python train.py --num_key_value_heads=10 --vocab_size=8192 --norm_place="pre" --optimizer="adam_atan2" --weight_decay=0.33 --decay_fraction=0.827 --decay_shape="linear" --batch_tokens=131072 --train_tokens=579900000 --dataset="wikipedia_en"
Each number is 128 + 24 x the weight over its row's rms, rounded and kept within 0 to 255. Layers, rows and columns count from 0. The size above them is the row's rms in percent of the matrix's.

# layer 3 attention output (transposed), 640x448, rms 0.0147, rows 392-447, columns 32-63
size [118 114  89 105  93 120  89 101 102 111 101  92 107 106 107 107  96  87  93  91 111 113 100  90  90 105  93 106  90 102 110  90  77  85 103  95  91  73  97  79  97  97 107  88  92  90  90 106 113  91 105 106  96 103 110  94]
[[118 101 135 149  85 105 138 137 166 135 147 126 109 137 126 133 138  99 164 128 182 125 118  95 140 150 170 142 141 130 139 110]
 [105 111 130 130  86 124 137 137 138 162 126 139 155 153 137 103 141 136 129 152 191 130 132 123  72 136 144 126 150 172  90  95]
 [152  87  94 138 109 121 133 161 157 183 147 133  80 126 107 131 117 128 116 142 136 171 115  71 156 135 159 135 138 125 127 128]
 [115 152 159 112 136 128 107 121  88  70 125 136 124  75 129 129 108 136 119 122 102 138 141 158 128 107 110 119 108 142 153 127]
 [119  88 170 135 130 119 152 157  73 136 116 123 167 143 143 103 177  84 131 132 121 167  90 113 116 127 138 150 102 117 130 104]
 [110 148  99 145 127 133 142 101 147 116 136 158 134 107 137  83 154 104 101 133 124 156 142 149 114 105 149 144 121 154 133 111]
 [169 133 148 116  95 122 142 134 141 135 122 120 142 110 154 155 158 119 104 129  80 118 153 139 115 131  98 133 139 122 123 106]
 [145 183 136 153 127 138  96 140 115 157 137 120 215  69 121 119 126 116 151 152  96  79 139 134 147 122 136 146 118 122 171 146]
 [131 172 112 150 134 143 111 107 103 101  85 160 147 111 135  88 156 140  81 126 134 129 129 158  87 102  92 100 145 168 126 109]
 [109 179  75 153 149 137 128 116 151  65 122 139 132 121 104 137 130 141 105 135  96 147 126 155 155 128 185  92 114 131 130 117]
 [102 131 102 161 110 134 143 135 171 140 151 129 160 145  99  95 179 124 100 130 140 126 163 136 148 103 182 150 102 126 150 119]
 [ 78 138 135 105 122 121 123 119 153  93 134 148 101 101 165 167 108 132 116  98 128 121 145 145 120 111 104  89 141 168  88 140]
 [156 149 145  89 152 137 114 117 136  76 135 131 125 114 132 162 107 142 128  93  68 119 137 158 142 130  59 121 153 133 125 147]
 [122 134 146 101 109 117 150 152 141 133 168  84 101 117 137 148 128 148 139 158  90 102 147 106 160 140 169 136  96 100 162 137]
 [135 155 141 128 136 137 132 147  84 137 124 108 114 149 160 134 108 157 120 116 108 159 117 122 156 169 108 131 109  79 106 164]
 [127  84 147 100  94 110 133 136 142 150 143 140  87 149 125 127 110 137 145 141 176 157 149  93 100 125 132 133 162 147 103 155]
 [113 135 119 156 148 158 122 131 130 125 129 126 120 111 173 133 128 109 114  97  69 171 112 162 149 113  98 117 110 130 138 123]
 [152 113 102 144 144 105 133 138  87 121 150 178 136 100 105 115 110 135 127 106 118 140 122 110 128 109 111 103 177 155  99 135]
 [121 127  99 106 143 122 124 123 130 125 145 114 107 122 115 197  91 170 148 109 137 160 119 115 177 165  88 108 144 119 161 150]
 [127 165 152  81 104 114 116 156 101 152 117 148 129 120 140 137 142 119 131 143 140 163 100 113 104 124 122 140 174 151 108  92]
 [107 122 130 105  95  96 165 134 141 148 125 173 109 137 148 126 119 131 126 144 137 117 117 126 103 131 133 120 164 161 105 134]
 [119 190 147 132 161 155 134 106 114 122 110 143 130  81 155 103 139 123 100 104  82 136 147 173 119 110 104 150 127 122 157  84]
 [131 109 135  87 140 138 103 131 136 117 160 140 119 102 113 175  69 152 151 120 114  94 101 118 140 147  87 125 140 119 125 143]
 [139 118 115 116 130 120 110 121 123  79 109  82  85 156 148 138 114 139 180 113 135 166 106 118 137 146 139 125 107 114 131 152]
 [103 115 114 188 105 129 163 165 156 143 103 110 150 139 155 102 151 115  92 158 118 125 108 127 168 111 203 130 113  74 131 117]
 [133  73 143 109  72 122 123 142 120 173 119 168 130 132 124 121 115 127 138 147 173 170 125  95  91 120 126 140 159 156  90 136]
 [149 156  88  91 147 139 134 103 115  96 122 110 127 135 151  92 128 132 133 150 124 113 128 173 110 123 127 135 145 140 115 173]
 [121 150 121 142 165 152 133 131 113  86 102 134 142 110 133 125 116 130 104 126  55  80 131 188 126 111 100 122 116 139 118 124]
 [181 100 191 134  99 109 120 173  78 133 106 127 154 129 104 118 154 107 145 159 166 147 119 119  87 119 126 121 115 104  84 122]
 [139 147 123 107  75  98 134 149 122 112 125 104 139 122 161 116 154 110 124 140 139 149 156 145 136 145 134 136 117 151  82 129]
 [134 117 147  87 160 131 139 101 131  97 125 173 126 139 124 109 136 129  83 120 114 112 137 151  98 109  72 127 143 122 117 120]
 [118 150 134 139 105 137  97 102 147 155 124 140 137  64 133 136 156 144 129 107 137 156 132 157 106 105 118 119 131 166 141 104]
 [ 79 150  90 124 131 142 134 114 137  79 104 118 106 136 141 120 153 115 126 188 118  98 126 157 149 154 168 169 155  82  91 109]
 [160 150 116  62 161 171 141 119 125 124 125 151 138  99 132 138 139 102 124 102 119 152 132 158 129 100  98 134 111 149 125 116]
 [133  92 182 117 109  92 152 163 108 158 109  97 127 123 116 113 173 111 108 175 142 120 158  97 125 152 141 160 135 106 130 111]
 [134 128 137 144 135 139 107 117 126  84 139 148 113 121 135 131 102 142 157 111 111 141  92 133 142 121  76 132 104 126 134 156]
 [120 107 171 154 167 127 132 127 143 149 120 103 150 132 128 107 114 103 125 147 118 120 106  99 155 109 160 155  97  82 136 114]
 [110 136  96 105 139 132 191  79 127 129 117 150 118 135 119 121 176 140  62  98  96 102 136 173 133 135 120 114 166 143 128 142]
 [141  85 150 137  88 112 121 129 118 121 128 138 134 171 120 113 129 107 149 126 134  98 163 112  91 158  93 138 155 147  71 164]
 [146 100 135  90  93 141 158 117 109 134 147 126  70 117 111 126 133 122 136 138 137 129 162 140  89 127  55 107 170 144 112 150]
 [124 149 105 129 133 146 105 108 146 118 142 129 124 123 123 173  74 166 108 155 108 118 132 166 154 140 112 112 128 112 143 177]
 [100 138  72 133 100 157 136 116 156 163 140 156 144 112 102  92 123 109  96 137 143 118 134 141 119 114 126 101 201 135 111 106]
 [110 126 113 132 107 102 131 127 143 137 138 162 142 127  98 100 143 122 121 152 156 133 140 140  80 126 159 136 148 187 121 112]
 [131 172 109  92 142 144 128 157 102 130 119 132 106 115 142 182  70 113 126 112 121 159 108 130 152 149  91 120  94 103 136 157]
 [114 116 132 133 141 149 114 114 104 183 122 158 166 116 160 100 169 100 111 145 117 132 144 145  97  89 121 102 137 168  98 111]
 [125 109 122 127  80 108 117 143 148 147 131 115 145 122 134 148 105 113 203 110 113 114 161  85 148 161 153 104 172 155 125 113]
 [124 116  98 155 120 134 125 139 115 120 128 120  78 168 121 119 124 151 120 143 178 164  92 121 124 128 126 108 133 127 117 131]
 [140  99 121 151  82  91 106 157 137 122 139 133 133 124  80 139 101 143 193 123 148 122 135  88 128 135 159 112 135 132 121 141]
 [143 101  94 204 117 108 115 163 122 157 123  96 133 146 133 120 138 136 150 153 129 159 121  74 148 129 198 117  91 118 123 147]
 [160 145 111 138  99 109 137 137 152 137 109 122 147 117 122 145 133 135 154  83 127 157 122 102 176 145 142 141 147 126 137 130]
 [110 106 112 134 117 110 102 111 130 154 118 152 104 138 156 130 121 100 160 116 159 145 148  99  93 150 147 113 208 155 136 106]
 [136 111 145  88 165 122 120 127 132 108 136  96  97 149 144 150  79 148 159 134 114  87 135 106 123 132  70 126 110 106 140 157]
 [150 115 173 136 124 125 113 131  88 119 129 137 136 130 116 141 131 140 134 107 142 124 138 144  77  98  83 122 143 151 115 147]
 [110 156 126 147 111 105 117 121 168  92 137 139  95  98 165  97 105 120 113 119 118 172 136 142  58 127 130 121 147 197 140 120]
 [106 174 152 107 130 147  99 107 126 100 107 156 141 113 176 144 140 126 123  81  87 133 124 179 128 106  75  97 143 142 103  75]
 [ 96 149  91 106 152 157 128 123 136 132 141 115 124 125 138 140  96 129 115 114 108 141 100 149 126 108 116  95 101 121 125 163]]
# layer 3 attention value, 640x448, rms 0.0169, rows 393-447, columns 32-63
size [108  90 100  97 112  96 102  98 109 100  97 104 105 104 104  91  92  98  99 109 105 100  88  95 104  93  98  96  99 110  93  89  88  95  96  93  86  98  90  94  94 100  95  94  94  97  99 107  93 102 103  98 103 103  94]
[[152 103 115 106 138 131 117  92 112 108 101 112 116  94  92  99 147 122 129 126  95 132 123 117 112 127 139 123 123 129 143 132]
 [130  73 146 150 118 127 144 117 161  56  87 175 165 153 152 107 158 124 156 158 108 119 128 145 112 133 125  86 140 147 126 104]
 [113 162 112 149 152 156 120 159 168 134 157 128 112 180 117 141 141 115 151 116 159  75 116 123 128 158 134 142 131 114 117 195]
 [125 117 116 145 109 106  97 102 130 118  83  96  96  88 133 127 132 167  88 101 114  91 132 145 151 162 106  85 117 133 104 173]
 [150 134 120 159  84 158 129 144 123  85 125 142 131 158  98 162 100 147 165 118 122 114 139 103 119 103 123  85 112  92 144 161]
 [161 164 143 147 160  89  93 162 104 138 168 147 114 141 109 134  82 170 134 103 167 138 133 125 122 154 129 109 124  86 138 166]
 [136 124 115 128 158  61 139 164 127 142 143 120 121 136 113 137 148 154 138 111 127 135 139 119 112 190 104 111 120 151 105 117]
 [119 118 120 128 137 133 132 144 165 155 161 117 144 159 117 151 111 135 156 140 151 133 127 116 112 115 136 147  88  97 112 154]
 [ 99 130 134  92 111 116 132 122 170 140 125 113 137 145 131 145 108 106 161 177 150 144 120 139  80 127  93 138 121 119 143 146]
 [154 109 138 157 132 163  85 187 132 136 152 131 132 164 124 146 106 167 161 164 131 198  97 118  64 132 156 123 113 100 119 102]
 [163 114 131 166 144 144  91 140 113 156 153 111 120 101 153 137 170  83 130 114 100  92 109 138 162 156 137 148  80  94 130 148]
 [113 126 108 158 124 133 153 117 105 162 135 157 115 110 113 154 117 136 163 156 137 118 119 113 149 138 142 154 159 100 141 165]
 [144 142 138 147 132 153 152 148  99 105 140 138 152 146 119 142 132 175 134  87 147 140 149 159 134  90 137 161 115 158  99 147]
 [134 117 121 129 135 108 137 161 155  98  95 126 135  89 118  93  99 131 120 120 120  83 129 161 139 112 124 110 153 193 156 123]
 [113 103 133 134 149 137  88 127  99  98 112 151 140 105 154 153 154 148 112 152 102 109  92 118 134 134 126 141 128 133 133  74]
 [122 167 118 131 105  77  84 145 125 116 124 122 128 107  97 112 133 117 140  55 166  88 115  74 129 168 136 127 111 131 130 134]
 [115 127 134 121 119 128 109 105 119 144 124 160 113 127 119 123 164 159 124 148 120 154  97 134 116 147 152 136 100 113 130 129]
 [ 96 131 147 136 140 129 163 150 102 151 108 112 132 107 129  48 120 103 122 110 107  98 105 133  77 123 143 110 113 102 121 159]
 [110 123 146 102 140 135 177 106 147  92 105 124 116 111 102 106 119 144 130 143 112 101 142 123  95 131 157 118  84  97 114 145]
 [136  87 131 108 144 135 108  83 131  94  90 111 126 111  84  69 123  97 143 151 141 133 150 128 148 113 133 114 145 117 118 110]
 [106  97 140 129 107 106 118 136 130 138 188  95 151 163 121 104  70 142 138 129 141 120  89 128 143 142 149 108 154 143 131 170]
 [118 134 149 169 125 137 122 108  85 124  94  83 104 132 128 125 186  74 155 183 151 134 117 117 109 146 127 144 131 138 168 106]
 [ 65 126 122 120 130 115 165 123 151 151 109 129 134 147 123 141 150 110 123 117 139 152  89 146  80 105  81 107 111 172 120 117]
 [115 116 105 115 137 156 140 167 121 123 155 113 117 106 153 129 109 154 133 116 159 134 136 118 127 150 116  89 121 169 142  96]
 [107 160 125 143 139 159 130 144 119  81 146 131 110 126 125 123 151 124 148 117 125  84 153 115 154 122 126 141 136 125 111  82]
 [118 121 146 121  94 140 129 170 170 151 137 144 121 137 124 142 119  97  90  82 100 124 153 123 134  79 142 104 121 134 148 114]
 [122 146 103 136 106 118  99 121 164 159 175 114  78  93 154 154 179 131 118 148 117 131 115 104 129 121 119 144 134 118 121 151]
 [ 87 167 106 139 135 120 155  99 131 141 132 125 112 145 129 153 115 161 134 114 123  78 125 110 109 126 148 165 126 153 107 160]
 [112 146  94 107 167 140 147 159 140 112 112 157 112 112 133 140  72 125 156  85 137  78 127 132 117 157 105  93 115 137 137 141]
 [146 171 107 127  54  97 112 117 131 135 122 125 113 109 122 144 103 107 135 150  75 123 151 121 152  97 181 103 110 131 148 134]
 [130 126 117 113 172 150 108 178 140 106 158 145 151 184 133 107 103 125 132 132 103 119 130 111 143 147 140 149 108 127 107 124]
 [118 113 119 125 105 108 128 151 168 166 141 120 158  97 138 106 119 106 138  96 125 148 169 153 119 120 132 105 132 170 143 126]
 [101 135 156 109 152 109 124 131 119 147 120 100 149 139 131 159 102 124 134 110 140  72 166 114 122 104 150 119 118 114 116 171]
 [151 132 110 143 153 130 101 132 131 107 147 154 112 150 132  91  87 125 130 108 164 126  99 153 115 140 121  90 113 164  90  91]
 [109 166 125 162 122 146 129 155 155 131 121 146 156 137 117 174 110  80 108 123 163  96 142 115 135  99 125 112 165 111 185 169]
 [125 135 107 112 113 138 113 144 122 125 174 125 137 121  94 143 112 153 124 116 140 126 117 153 126 143 131 102 152 178 132 143]
 [135 103 177 134 126 128  71 138 113 111 168 134  92 152 153 111  63 179 160 128  96 148 134 116 105 100 134 158 122  83 137 129]
 [109  89 129 166 163 131 134 129 103 130 106 150  85 121 153 136 139 127 123 115 116 185 111 165 168 105 127 112 118 109 131  52]
 [120 147 122 150 142 169 100 119 125  84 108 129 138 154 137  99 101 157  98 123 103 100 118 114 129 141 174 142 122 124 139 104]
 [151  99 106 131  98 147 180 127 149 153 138 117 117 165 107  87 142 106 136 142  95 142 126 123 138 153 116  89 146 173  88 113]
 [103  69 153 127 139 126 162 115 159  84  93 128 126 137  85 128 132 156 159 172 110 155 149 110  92 157 156 160  74 136 124  85]
 [172 101 141 115  96 137 116 115 124 104 108  91 119 130 133 137 127 124 136 143  77 153 167 124 123 137 112 126 102  92  89 143]
 [160 150 146 114 107 127 130 153  99 154 119 119 141 121 134 150 139 131 110 126 130  52 151 122 116 122 137 133 168 146 159 121]
 [119 134  87 133 136 146 156 132 121 121  98 129 104 135 140 137 113 140 111 106 141  85 136  93 142 141 156 123  86  92 141 143]
 [144 150 143 133 187 133 152 113  95 128  93 184 118 131 136 164 176 169 177 147 127 167 125 156 118  91 146 141  74 140 127  96]
 [ 95 106 122  85  99 135 137 128 105 100 125 158 136 139 112  89 116 137 132 143 124 152 154 168 119 146 132 104 146  98 117 154]
 [110 166 134 147 210 109 123 110 117 140 166 135 149 176 147 132 185 131 127 140 139 124 108 133 136 162 104 140 113 120 101 123]
 [120 157 114 121 144 112 142 128 148  96 123 158 112 142 125 142 141 147 108 112 150 149 133 172 142 140 133 134 140 154 129 130]
 [131 105 123 157 153 119 107  98  86 139 153 135  87  99 168 129 126 119 126 164 143 118 140 161 148 122 102 107 148 124 100 153]
 [124 148 113 145 131 136 167 109 101 134 106 108 152  90 141 105 170 120 128 138 128 155 110 146 124 114 105 148 122 109 130 115]
 [139 128 107 154  95 152 150 124  85 138  85 147 145 152  97 147 133 123 158 138 135 137 109 102 189 101 160 155 159 150 112 107]
 [149 121 100  89 123 131 130  85 125 167 150 111 104 148 164 101 164 110 108 178 134 129  96 124 147 174 136 129  86 131 111 103]
 [102 148 100 104 151 168 105 141 117 114 109 118 147 149 181 146 122 119 149 127 112 107 131 147 144 111 157 131  85  91 114 143]
 [112 132 138 131 117 119 143 103  89 126 106 116  92 113 121 174 115 106 112 130 141 128 117  80 162 142 148 150 120 106 159 166]
 [135 121 147 116  95  71 128 140 166  93  97 100  99 119 140 138 156 122 119 106 145 103 124 113 164 146 102 149 116 110 112 122]]
# layer 3 attention query, 640x448, rms 0.0249, rows 448-492, columns 32-63
size [106 103 104  91  93  97 106 110 109 102 115 105 118 100 102 111 102 112 116 104 106  94  98 117 114 104 102 108 109 110 106  98 109 105 108 109  98  98 108 108 100 104 107  97  97]
[[136 148 112 145 139  96 101 114  90 163 146 179 113  52 146 143 128 107 124 100 139  90 157  71 135 158  99 141 133  97  93 117]
 [146 139 148 122 152 133  99 126 133 160 153 132 101  89 122 133 151 104 111 153 165 130 156 106 100 124 161 165 136  57  86  83]
 [152 137 145  93 144 140  95 153 132 143 116  98 111 142 188 134 123 130 146 168 125 149 110 166 100  89 110 161 129 123 147 157]
 [139 122  89 169 122 145 126  66 133 137 142 117 177 175 125 115  95 140 164 173 130 186 140 130 147 155 152  98 159 180 140  88]
 [105 146 109 109 143 138 124 168 100 126 123 125 154  84 126 164  95 186 146 110 107  75 134 191 144  87 121 102  97 120 143 114]
 [177  98 131 125 137 139  90 174 135 101 121 117 121  95 117 131 138 104  94 116  86  74 106 129 144 135  91 100  94 123 192 127]
 [139 149 103 147 111 156 161 106 116 141 139 109 152 103 112 137 109 150 162  81 130 118 133 133 177 143 132  70 163 147 122  68]
 [145 147 152 109 153 145 110 142 104 142 100 141  98 115 165 157 151 131 131 163 136 141 144 143 105  98 151 155 122 106 135 145]
 [110 111 153 163 105 130 117 110 119 152 155 182 152 119  89 154 158 119 154 107 123 157 151 105 125 168 109 107 156 114  69 116]
 [127 105 112 147 131 142 146 148 105 113 129  84 164 215  98  92 105 146 134 184 104 148 133 145 142 133 163 129 125 146 134 151]
 [131 110 102 101  89 131  74 125 125 100 107 111 140 168 111 116 142 121 105 162 102 146 139 135 120 105 164 118 140 113 133 165]
 [136 161 109 144 150 123 123 127 136 132 122 120 147 122 149 124 107 116 123 129 155 137 117 135 147 131 153 111 151 100 132  79]
 [ 81 142 142 134 136 131 132 159 158 104 110 164 146 167 140 147 142 155 137 143 121 162 154 152 117 120 125 112 134  86  74 180]
 [133 140 122 162 141 131 161 152 141  95 135 105 156 155 109 121 107  99 144 141 119 134 110 117 155 154 110  83 146 143 133 133]
 [140 164 113 140 145 120  91 122  98 144 126 140 127  97 111 169 145  98 104 121 138 110 174  93 144 117 164 139 129 110 108 112]
 [147 121  84 108 132 137 177 122 147  78 129 123 124 181 121 114  96 162 132 171 101 111  72 168 132 111  92  91 144 178 149 155]
 [120 168 153 130 120 143 132 165  93 150 144 167 167  82 101 135 141 110 145 128 146 122 163 145 124 159 109  89 146 111  72 126]
 [119 111 151 131 149 113 110 156 138  90 144 119 128 164 120 115 134 120 109 112  85  96 106 134 160 106  95 140  88 110 157 169]
 [123 125 158 144 129 123 169 162 127 116 157 156 144 146 142 113 118 142 133  57 134 112 126 131 150 165  86 108 145 142  89 141]
 [112 138 118 101 139 156 124  98 126 126 121 111 140 148 161 111  99 144 167 185 129 156 120 138 107 134 165 147 155  86 143 127]
 [133 150 106 129 114 143 125 137 132 111 121  95 116 129 107 145 121 155 123  97 100 120 121 182 129 141  81 117 139 124 104 140]
 [150 116  74 109 122 117 152  85 111 119 113 100 114 166 134  92 116 172 157 117  99 128 121 146 169 151 164 107 143 155 166 113]
 [136 143 121 139 149 146 148 107 152 128  94 113 161 212 165 117  92 121 145 144 137 137  96 165 128 124 149 112 146 155 157 127]
 [115 152 102 135 117 157 142 152 159  84 134 119 148 193 117 126 103 128 129 121 108 101 100 144 153 144 142 107 130 166 140 115]
 [ 93 111 109 148  85 127 160 149 147 102 160 131 131 133  85 135 145 127 119  90 113 109 118 153 178 128  99 113 115 169 122 172]
 [137 118 173 121 142 138 121 126 173 122 162 128 128  93  88 115 164 140 118 105 146 112 135  92 113 151  94 175 133 141  73 129]
 [120 149 121 161 153 135  96  93 141 171 159 126 125 129  78 126 131  95 156 124 139 109 185  89 114 154 172 131 157 136  77  93]
 [167 127 140 137 139 140 114 132 155 136 132  66  88 121 110 104 175  89  91 135 129 105  88 117 143 123 170 138 114 162 184 109]
 [182 115  93 161 128 125 119 109 121 133 149  79 105 127 121  88 121 134 136 123 107 132 157 105 168 137 139 142 128 110 143  85]
 [102 159 147 138 112 138 141 107 119 142 165 168 150  91 123 148  83 114 131  88 185 159 150 127  82 122 135 145 149  99  74  84]
 [ 77  92 149 129 105 129 158 134 164 106 135 181 138 152 136 104 129 139 103 161  94 104 121 156 140 170 124  94 106 155 120 165]
 [107 132 108 104 100 114 154 105 121 130 132 121 159 130  97 128  93 172 170 131 117 163 135  97 192 153 108 108 156 132 100  84]
 [154 152 132 101 150 115 115 117 148 177 157 166 145  76 116 157 133 143 155 108 148 142 142 121 152 137  89 155 134 122 120  81]
 [ 99 137 141 137 171 164 143 152 129  96 144 136 160 198 115 143 146 144 140  94 118 112 115 111 126 148  97 106 175 144 130 148]
 [104 135 134 159 122 143 141 162 119  94 128 164 175 178 134 154  96 150 172 139 119 142 154 158 119 123 115  83 157 116 120 157]
 [108 115 164 124 132 161 116 108 131 120 155 179 158 150 160 137 137 123 121 163 147 154 155  88  88 110 148 103 159 118 115 148]
 [150 148 126 115 144 108 107 138  98 147 133 142  80  73 195 125 122 143 126 130 149 156 130 137 104  98 129 164 130  98 164 104]
 [134 115 147 110 146 124 138 107 124 146 134 180 155  58 129 151 113 146 135 142 137 143 134 101  98 155 136 146 140 101  92 128]
 [133 122 128  95 139 145 104  95 109 157 121 145  95  93 149 112 142 116 100 146 145 173 118 151 100  80 138 197 120 126 146 135]
 [142  77 152 116 137 127  97 136 166 130 138 120 116  87 101 114 159  86 127 149  98 138 138  97 146 110 123 152 110 117 133 106]
 [141 145 120 127 124  92 134 122 105 113 128 141 112 102 116 122 154 169 144 116 142 140 142 150  91 162 120 133 140  75 116 114]
 [120 120 108 143 142 115 158  98  95 141 105 111 151 164 110 122  71 125 176  82 123 110 129 150 175 149 109 122 151 169 145 100]
 [134 128  81 165 157 104 140 127 114  98 123  91  93 141 106  96 126  96 128 105 130  70  97  80 134 149 123 122 151 154 129 106]
 [153 127 159 117 141 112 160  89 110 117 113 127 119 133 157 148 143 182 170 155 141 134 157 144  85 103 135 126 127 108 106 145]
 [113 101 142 131 165 106 106  87 108 116 155 155  90 145 119 123 173 115 112 134 140  93 122  79 109 152 142 156 151 139 110 111]]
# layer 3 attention key, 640x448, rms 0.0242, rows 448-491, columns 32-63
size [104 104 102  92  97  96 102 104 106  99 108 105 113 100 103 108 103 105 110  99 103  93  96 120 111 103 102 106 107 110 107  96 109 103 101 106  96  95 106 107  97 101 105 102]
[[111 144 137 123 136 118 141  92  81 145 184 155  89 108 127 154 152 112 170 121 119 121 165 117 116 152 134 102 112  66  92 147]
 [101 157 111  97 137 123 148  88 114 113 123 142 134 146 128 150 120 130 145 110 124 141 136 129 108 148 145  70 139 110 110 119]
 [113 135 111 116 102 146 117 131 137 120 172 161 152 117 157 126  90  87 103 132 146 149 122 149 111 109 125 126 162 162 169 164]
 [153 142 117 123 161 155 157 137 112 146 135 116 135 161 114 133 151  89 120 144 146  90  83 130 159 157 144 131  63 102 110 132]
 [ 72 121 104 132 119 119 182  97 184 133  88 170  92 119 159 109 103 132 151 105 135 126  95 150 117 124 132 102 153 122 146  99]
 [159 113 160 125 164 142  59 135 129 118 128 106  69  93  92  93 144 120  90 108  84 108 155 149  63 152 118 131 152 143 124 153]
 [125  98 153 127 110 147 157 103 137 131 141 111 107 162 128 161 169 131 127  97 143  90 115 102 141 134 133 142  75 112 121 101]
 [105 156 134 109 122 132 105 110 161 131 156 145 134 153 154 108  43  59  92 141 106 151 139 178 147 122 119 123 167 148 136 125]
 [114 193 126 114 122 117 108 115  78 127 155 141 135 128 104 150 167 156 160 144 127 139 132 135 147 165 108 113 117  86  44 137]
 [ 88  97 115 144 162 137 141 170 142 117 102 124 130 123 116 123 106 133 152 115 124  82  76 140 130 128 130 161 132 146  94  88]
 [153 143 102 113 124 155 128 174 133 138  88  94 171 119 109 109 106 153 117 143  94 113 113 164 133 142 154 116 163 157 102 124]
 [127 149 141 129 106 125 115 138 140  95 188 151 130 158 161 133 116 113 140 117 133 136 171 127 104 118  96 114  95 172 127 145]
 [118 176  84 121 119 113 120 150 117 137 127 138 170 101 129 169  90 191 142 193 142 113 111 164 153 118 119 119 165 153 124 148]
 [139 118 120 150 120 133 150 149 102 101 130 119 140 126  95 149 152 143 147 152 132  72 131 110 116 145 147 156 105 108 152 101]
 [107 169 178 112 121 132 137 109 106 131 178 188  93 138 117 135 116 122 143  92 127 129 170 111 105 140 104  88  83  99  80 168]
 [139  94  94 161 131 129 149 168 148 112 119 109 136 108 113 103 114 143  97 146 118 132 116 142 138 113 116 146 154 150 159  96]
 [125 192 131 120 159 128 137  94  96 123 136 155 116 126 126 148 138 158 166 128 132 122 113 107 134 144 132  90  79  92  86 114]
 [148 101 142 147 129 103 113 154 136 131 112 100 137 101 124 117 102 182 110 112 124  95 113 155  76 132  96 151 154 148 133 118]
 [150  98 136 152 124 105 148 118 101 100 130 143  88 125 121 152 161 179 173 156 146 106 136  96 121 126 102 173 112  72 137 101]
 [118 170 102 120 118 120 185 124 133 121 120 146 146 146 174 132  95  91 120 187 142 149  78 154 173 133 166 139 143 167 117 124]
 [146 139 116 129 129 120 119 109 108 105 138 119 125  91 144 133 159 139 163 118 151 120 101 114 116 141 143 164 120  85 106 147]
 [122 133 103 145 111 160 150 147 143  98 100 100 128 139 115  79 140  84 126 120 105 119 119 100 170 127 134 163 134 132 150 108]
 [ 99 126 113 131 148 144 149 144 183 110 106 116 107 167 142 127 103 108 113 129 137 128 127 153 141  81 154 163 116 182 147 133]
 [143 132  84 133 104 124 133 145 136 105 120 126 123 143 109 180  98 173 160 125 151  87 116 138 114 127 110 152 118 163 127 118]
 [153 102 131 125 113 112  94 142 113 163 130 125 108 103 105 151 166 158 145 126 131 108 136 105 100 119 121 149 106 115 117 139]
 [113 120 125 119 114 119 110 126  86 140 150 151 132 109 104 147 153 187 124 124 130 134 133 108 124 140 106 118 140  79  78 120]
 [105 174 128 105 127 118 143 116  68 105 144 158 142  99  88 167 135 129 118 107 150 109 132  91 150 155 148 101  79 107  65 106]
 [131  85 159 103 141 137 107  99 183 130 117  94 122 108 128 131 131 100  92  86 121  94 145 137  62 121 115 125 106 128 132 137]
 [161 105 153 152 149 142 156 138 141 113 107 102 116 109 111 114 183  97  90 136  99 131 117 149 110 137 141 162  96 113 124 104]
 [126 164 141 125 106 115 170  73  96 158 182 168 139 120 155 176 139 108 158 155 137 134 142 111 144 145 134 115 113  84 111 135]
 [141  93 136 143 158  84  96 182 146 115 107 126 141 143 111 101 136 175 113 149 134 156 114 143 154 144 106 121 151 112 105 112]
 [161  95 132 126 140 106 152 106 101 129 161 143 139 154 121 128 224 150 146 140 138 168  89  99 116 186 145 125  63  95 127 101]
 [124 157 166 120 119  95 131 108  97 149 157 192  98 127 138 156 178 105 139 117 129 149 162 100 118 166 128 120  84 125 111 141]
 [109 134  79 134 125 162 153 168  97 100 125 146 116 179 125 139 105 197 132 128 126 124  82 149 145 138 135 154 129 145 116 126]
 [135 163  76 121  94 145 133 156 106 126 125 129 143 164 145 168  90 164 130 165 124 107 112 157 164 130 137 133 141 135 117 104]
 [125 140 113 101 142 159 123 146  93 142 150 149 142 134 118 156  78 143 137 130 118 141 118 175 161 121 123 108 171 208 109 145]
 [117 153 138 129 131 116 114 111 140 113 144 152 137 169 158 128 127  46  97 135 103 137 157 112 130 104 146 119 119 134 180 128]
 [152 167 153 105 139 109 124 128  75 124 135 175 138 130 145 115 159 134  87 129 113 166 146 139 138 144 109 116 137  86 140 135]
 [133 128 126 119 100 103 119 139 129 137 155 146 160  99 163 133 103  87  76 147 126 168 142 111 118 105 122 137 166 159 151 174]
 [153 116 144  94 171 177  72 109 121 146 123 127 124 115 124  82 137 164 107 113  93 123 123 146  86 152 110 115 139 125  82 136]
 [152 149 133 100  96  98 140 110 106 170 140 142 130 132 180 135 164  94 130 131 141 167 150 108 124 129 167 131 137  82 138 126]
 [138  95 125 132 137 140 156 128 135 134 139  91  88 155 116 122 156 106 123 112 152 123 115 127 138 116 133 164  67 117 117 110]
 [147  76 149 131 116 156 132 134 179 126 125 107  97 108  91 124 152 136 142  90 143  65 150 102  85 121 123 115 102  91 146 127]
 [113 161 124 160 140 109 130 129 120 120  93 115 143 106 148 111 122 102 100 165 133 201 102 149 158 150 154 130 184 107 128 112]]